python train.py --num_hidden_layers=23 --hidden_size=128 --num_attention_heads=2 --num_key_value_heads=2 --head_dim=64 --intermediate_size=512 --vocab_size=2048 --hidden_act="tanh_gelu" --norm="layernorm" --norm_place="pre" --norm_eps=1e-05 --positions="rope" --rope_theta=10000.0 --rope_fraction=0.5 --qk_norm=false --attn_scale=0.125 --bias="none" --tie_word_embeddings=false --parallel_block=true --init="normal" --init_std_qkv=0.048 --init_std_o=0.0 --init_std_up=0.048 --init_std_down=0.0 --optimizer="soap_variant" --learning_rate=0.0078 --beta1=0.95 --beta2=0.98 --weight_decay=0.058 --lr_head=0.00728 --max_grad_norm=2.0 --warmup_steps=200 --schedule="cos" --final_lr_fraction=0.0 --batch_tokens=32768 --max_seq_len=256 --doc_mask=true --train_tokens=191800000 --max_steps=5854 --dataset="wikipedia_en"
Each number is 50 + 12 x the weight over its row's rms, rounded and kept within 0 to 99. Layers, rows and columns count from 0. The size before them is the row's rms in percent of the matrix's.

# up: layer 19 MLP up, 512x128, rms 0.252, rows 209-221, columns 0-127
# down: layer 19 MLP down (transposed), 512x128, rms 0.278, rows 209-220, columns 0-127
up209 100:62 42 52 54 36 48 50 49 52 33 49 66 46 40 46 34 87 46 56 54 44 62 56 38 51 63 46 65 47 35 39 66 55 55 54 45 55 54 46 59 51 41 64 56 74 54 31 64 32 52 48 34 47 57 68 70 51 60 53 45 57 47 38 42 57 46 60 61 61 65 35 42 36 51 46 47 62 51 53 64 47 58 51 51 66 41 58 59 66 50 61 10 49 79 35 48 60 52 37 59 51 70 48 38 53 56 62 49 48 56 51 52 56 54 46 43 44 43 18 36 22 46 35 31 38 22 24 39
down209 100:35 29 62 37 40 25 58 80 49 60 52 48 71 72 65 69 57 45 50 57 38 52 35 58 27 57 55 69 47 54 53 57 55 40 58 28 36 54 39 56 39 38 57 44 56 48 55 37 57 58 66 31 54 58 43 62 56 64 73 57 48 42 68 32 51 73 38 60 43 74 44 67 45 57 38 48 32 66 51 72 50 48 58 43 34 49 47 37 69 49 61 35 53 35 42 54 59 57 43 44 52 49 59 73 46 53 43 50 28 40 41 51 36 37 27 41 42 49 47 68 60 38 61 39 43 63 58 63
up210 099:44 49 46 48 56 68 36 44 56 55 64 39 37 40 39 44 69 64 58 54 58 40 50 43 56 68 38 41 29 41 63 55 51 60 27 63 59 51 23 55 60 48 44 57 57 57 39 27 49 54 49 56 50 60 58 79 24 61 50 57 66 56 44 49 52 40 35 43 48 68 65 77 26 61 56 60 34 78 64 45 37 36 54 64 51 51 40 55 37 34 62 51 65 64 44 64 39 36 54 42 40 42 40 60 38 56 78 29 41 58 54 45 68 59 63 38 63 32 39 61 36 53 43 45 54 39 41 52
down210 092:57 48 68 45 45 48 74 58 70 41 40 44 67 67 66 68 47 63 28 55 40 54 60 59 47 34 58 69 39 58 55 24 66 34 55 44 67 67 62 33 56 66 66 68 34 55 71 36 69 38 31 31 47 32 44 54 52 65 59 35 44 42 45 50 46 35 55 48 70 49 40 35 49 59 31 41 66 44 36 66 61 63 56 26 49 42 56 48 36 46 62 55 35 47 51 56 54 55 60 44 45 47 47 43 50 61 53 37 73 45 38 40 68 53 46 54 58 68 35 44 41 75 48 42 56 43 53 39
up211 091:69 42 44 54 45 61 38 40 33 39 41 86 58 65 34 54 54 50 30 63 59 40 45 66 30 47 78 52 50 38 47 75 55 66 43 54 55 56 30 52 43 46 57 33 58 42 59 54 41 18 51 51 47 45 38 41 48 43 34 62 52 50 40 49 77 69 49 47 56 50 41 44 53 65 56 55 34 45 43 49 52 46 60 47 50 31 63 45 67 59 37 77 68 35 56 63 63 53 44 53 45 28 37 37 60 47 59 39 48 60 43 50 38 62 52 61 71 61 46 59 65 45 21 38 55 68 48 59
down211 096:55 49 67 45 45 27 30 25 19 48 40 46 59 70 60 45 42 75 46 67 47 58 48 61 41 46 45 42 33 57 40 49 49 46 41 42 59 61 37 34 46 65 49 39 23 40 47 61 57 36 55 35 58 64 49 31 38 47 58 56 35 46 66 39 57 66 45 40 65 87 40 42 37 50 56 49 52 54 67 59 54 46 53 52 44 63 67 39 47 36 38 67 53 48 50 71 43 60 52 41 59 50 39 46 67 36 28 63 45 42 57 62 40 63 60 54 61 50 35 83 45 52 31 40 49 62 55 52
up212 091:47 48 56 43 42 59 28 47 52 59 52 46 55 59 34 49 55 45 38 37 47 48 66 51 38 42 41 34 55 56 55 32 53 56 33 60 69 52 45 44 34 56 51 26 43 68 59 22 52 57 65 45 67 31 62 54 31 40 41 37 31 59 56 59 56 40 48 68 55 65 49 55 45 66 55 49 32 55 67 47 31 89 64 41 40 46 47 64 37 73 47 34 30 53 57 44 58 56 48 39 37 54 55 48 36 48 57 24 47 57 47 63 42 17 65 60 44 54 55 57 58 60 68 65 67 49 64 46
down212 096:55 39 60 61 54 71 39 49 39 65 47 39 53 49 33 34 74 43 73 58 29 54 58 45 51 26 53 50 53 51 32 57 68 60 44 60 56 78 55 43 30 55 78 42 61 53 50 45 49 34 51 56 40 56 44 51 51 36 46 48 41 63 36 43 45 48 60 59 41 63 70 36 52 39 56 53 49 58 40 57 47 58 42 41 46 41 44 15 45 76 49 30 38 50 51 38 56 69 53 66 36 40 75 51 70 46 64 57 30 38 55 71 37 52 39 41 39 56 52 61 49 47 50 74 68 34 63 43
up213 098:50 46 53 81 59 56 58 42 54 48 54 50 68 46 60 66 56 57 48 49 59 36 21 71 55 40 42 49 27 49 43 39 47 29 38 36 43 39 48 51 60 53 24 43 54 70 40 46 51 37 44 36 55 36 47 36 45 51 64 42 51 60 57 56 65 55 73 32 53 65 49 79 66 39 37 54 61 55 41 27 73 35 34 44 66 30 66 78 50 52 58 36 52 54 41 55 48 68 63 53 51 31 53 32 59 73 49 47 43 48 57 52 43 65 52 48 63 53 49 60 60 50 33 39 55 62 47 30
down213 088:34 54 50 57 39 30 32 60 48 60 43 38 47 59 54 53 48 58 35 49 51 53 49 64 67 64 52 32 42 58 49 67 32 39 47 68 52 39 39 36 56 39 52 49 44 32 77 53 44 43 41 64 48 46 61 50 56 51 36 35 44 49 43 57 38 56 49 52 36 65 27 33 44 32 52 45 32 28 62 44 54 42 80 85 41 64 40 46 16 50 53 43 76 53 43 60 68 55 46 52 54 45 55 32 53 46 59 56 52 43 50 54 37 67 55 56 45 72 51 48 44 29 53 18 54 33 60 58
up214 094:63 56 72 47 50 47 45 51 65 58 35 42 35 44 49 48 62 64 71 30 69 26 31 58 63 55 71 37 42 56 66 47 62 42 59 47 46 39 46 40 21 60 53 41 67 38 30 58 58 60 48 50 65 43 43 28 54 34 32 58 33 56 49 65 64 46 47 51 51 60 53 67 39 51 49 56 48 42 36 58 42 65 51 58 69 34 49 43 57 39 41 47 25 55 60 41 70 33 48 62 32 51 46 54 50 54 46 42 34 59 57 43 54 22 55 59 62 42 54 69 67 55 70 41 19 51 51 64
down214 096:64 33 44 44 28 62 45 47 43 33 66 36 35 51 64 58 45 52 40 43 48 49 64 40 43 50 45 68 37 32 83 59 55 66 35 52 48 40 58 46 53 72 50 44 55 49 59 35 57 37 84 44 50 67 52 58 44 42 35 60 52 82 39 68 46 50 41 52 46 46 39 50 47 57 51 59 30 35 47 49 69 53 55 55 45 62 43 28 47 46 28 67 60 56 58 62 33 60 58 60 63 47 56 58 51 62 28 64 42 45 45 63 76 44 44 43 35 33 50 46 45 36 36 41 58 76 67 62
up215 100:63 57 48 41 43 49 79 20 53 55 37 41 38 34 54 37 65 51 43 57 59 42 43 57 46 57 42 46 57 76 44 68 62 34 28 48 69 40 27 68 67 47 45 18 48 39 46 76 48 43 42 53 73 52 40 40 54 55 45 47 47 48 45 40 52 40 58 43 35 59 57 38 59 36 47 69 47 67 47 68 57 58 53 58 44 44 54 42 49 68 51 34 51 40 42 35 41 47 44 62 48 63 29 42 21 59 56 67 49 52 49 49 64 60 53 31 45 26 74 46 48 24 46 50 57 58 62 50
down215 095:54 41 55 50 48 56 54 80 53 62 54 48 64 70 46 60 62 47 64 43 42 60 56 58 61 49 40 29 62 46 44 33 58 59 73 48 44 34 39 55 50 43 48 34 42 54 56 45 63 43 61 41 49 58 78 60 48 59 50 34 52 60 51 67 47 38 54 71 63 45 59 53 48 58 67 26 50 40 47 26 36 48 39 68 52 64 64 49 58 59 37 49 57 57 60 49 59 42 79 64 54 74 52 54 77 40 44 30 34 24 34 46 44 46 40 67 54 47 47 55 62 66 48 43 23 20 54 55
up216 094:59 46 52 28 86 67 53 30 46 30 35 48 41 42 50 61 60 46 67 46 60 52 51 51 59 55 41 42 35 40 41 68 50 51 50 54 49 34 61 62 57 59 39 46 48 39 47 42 51 38 69 49 56 35 67 43 51 54 34 36 44 66 27 58 58 64 43 54 70 69 35 62 49 47 59 51 44 48 57 48 67 52 44 48 61 56 47 58 55 64 55 53 60 00 43 30 59 52 39 38 40 45 59 59 20 52 35 59 50 40 44 59 57 45 58 55 40 37 44 54 44 84 35 57 50 65 59 43
down216 105:46 61 44 53 44 49 57 43 53 32 40 63 45 58 58 38 59 26 50 65 57 59 39 40 62 49 39 50 41 38 68 62 44 48 68 54 48 42 51 45 57 60 59 66 35 60 39 42 55 32 62 50 49 28 47 43 33 53 57 30 73 69 41 35 54 48 38 50 56 56 48 52 54 42 46 62 50 56 44 50 34 74 72 54 56 29 66 32 37 73 51 80 43 55 62 40 56 49 55 67 30 50 71 51 46 73 41 61 55 57 34 34 29 37 43 37 66 34 37 36 53 71 24 48 34 53 52 42
up217 103:58 39 62 59 22 51 48 51 45 54 39 47 62 47 56 53 34 46 52 60 50 46 44 42 61 46 41 38 56 35 44 56 40 70 56 50 41 58 37 60 41 60 43 43 47 32 60 70 54 50 39 24 78 45 64 32 75 37 53 45 45 53 42 72 56 31 54 39 68 23 50 43 76 32 46 53 59 53 30 55 40 52 68 22 66 56 72 46 43 59 48 38 53 57 52 66 44 32 36 32 63 39 55 48 67 59 34 62 54 36 32 54 49 80 56 57 42 54 54 50 51 42 37 51 53 69 62 45
down217 104:65 41 45 63 69 39 39 26 37 57 48 45 49 52 43 81 39 52 40 43 54 54 53 47 52 45 50 59 33 53 44 46 54 71 35 37 53 59 70 60 30 67 47 50 39 25 29 55 65 47 57 47 69 43 71 50 57 49 47 77 58 27 53 42 61 62 63 64 38 49 43 60 69 61 38 49 47 47 57 45 68 50 36 54 45 47 40 53 36 61 39 61 41 49 58 54 45 48 27 66 38 62 67 43 69 64 42 40 39 56 62 65 66 42 40 64 77 54 43 45 56 66 48 70 69 34 36 51
up218 095:62 54 69 72 47 43 57 72 28 31 39 64 45 42 60 54 41 43 23 44 61 44 58 66 56 56 37 47 57 37 58 39 56 60 53 66 76 51 60 50 30 38 29 58 73 42 62 47 39 40 26 57 48 40 47 53 68 47 54 54 41 65 49 54 30 64 49 53 37 41 54 42 49 24 51 36 46 44 44 59 72 41 78 44 65 44 38 42 52 50 42 60 20 47 35 67 24 47 52 45 37 55 46 55 55 43 72 59 48 63 52 48 61 55 53 43 51 50 50 50 82 52 41 39 49 40 55 38
down218 094:39 58 45 54 53 62 59 40 70 19 62 43 47 33 47 51 69 53 42 56 51 49 43 58 47 59 41 46 55 46 59 52 53 33 52 62 51 45 62 70 54 56 58 37 36 77 50 45 65 42 48 73 35 49 47 53 39 52 27 35 62 43 59 31 58 57 78 41 32 59 52 48 67 66 69 24 53 54 59 48 44 29 32 36 62 71 42 64 25 60 50 47 38 66 47 38 43 55 52 44 44 51 45 44 65 43 35 53 57 30 38 45 65 46 45 54 58 54 47 49 74 58 56 47 26 82 50 42
up219 108:65 41 36 52 56 38 37 22 62 67 48 34 58 54 34 57 56 40 37 64 57 52 53 53 38 41 62 44 45 48 39 52 77 63 40 67 57 63 59 61 69 50 48 69 47 42 36 50 49 43 41 48 54 44 46 58 63 50 36 39 67 76 50 51 29 59 51 38 41 46 67 50 57 45 57 39 62 58 40 72 42 43 35 42 42 26 66 84 55 52 71 47 55 51 75 42 53 34 51 41 56 43 69 66 45 38 41 44 39 38 59 27 31 50 32 55 57 64 45 47 42 65 53 70 30 51 45 51
down219 104:52 59 57 33 62 53 58 60 44 60 37 60 65 46 58 34 54 59 38 42 57 37 59 50 43 36 37 41 67 54 46 64 29 59 57 71 49 47 46 33 55 42 37 50 70 61 66 34 55 51 52 45 42 36 27 65 74 44 47 50 50 18 49 52 58 45 53 59 60 41 60 67 64 74 50 47 44 67 33 40 61 62 49 44 35 41 40 59 45 51 50 61 53 30 40 59 31 39 76 34 52 50 40 55 37 57 49 30 43 57 29 49 36 37 41 77 50 67 55 40 57 85 61 70 51 57 52 56
up220 099:73 50 44 63 26 58 53 61 49 80 79 46 55 36 56 49 58 64 56 42 58 52 47 58 29 59 42 63 62 38 60 64 50 40 57 32 51 58 29 58 36 47 59 70 36 48 68 60 47 50 35 58 76 51 66 30 69 31 61 46 43 47 36 49 41 47 37 55 22 45 34 53 54 51 77 33 41 45 49 43 32 38 31 63 44 41 61 39 54 45 54 46 47 52 39 34 39 53 53 43 46 48 41 42 48 67 52 44 44 54 47 54 55 11 54 46 44 37 50 43 35 60 49 34 60 42 44 45
down220 101:47 66 62 44 53 34 44 50 69 63 44 47 49 72 49 57 61 49 47 46 18 43 49 43 59 48 48 47 38 58 52 61 57 42 59 50 41 67 61 44 36 51 19 35 32 33 51 62 20 51 54 52 44 49 34 40 41 33 73 37 52 34 51 47 39 41 50 31 56 57 49 61 69 34 49 44 49 46 46 50 72 53 75 65 47 62 36 72 56 23 56 39 28 33 54 43 62 43 49 17 53 47 43 51 40 51 34 56 46 62 55 67 35 57 42 33 48 62 63 54 34 53 51 51 43 38 68 55
up221 113:64 62 54 55 54 34 35 30 44 48 54 54 39 54 65 43 56 52 31 50 32 40 51 52 57 36 42 46 59 57 45 74 40 50 47 53 59 49 58 64 50 50 51 35 72 74 51 59 23 64 48 38 50 52 48 65 45 44 58 42 78 37 52 63 39 61 57 67 42 53 38 28 57 34 21 62 69 48 35 37 45 61 56 62 56 49 57 56 56 51 40 60 37 48 65 52 39 30 61 55 68 42 77 51 56 42 69 25 46 67 45 51 37 67 81 31 63 36 41 57 42 41 48 36 44 45 49 50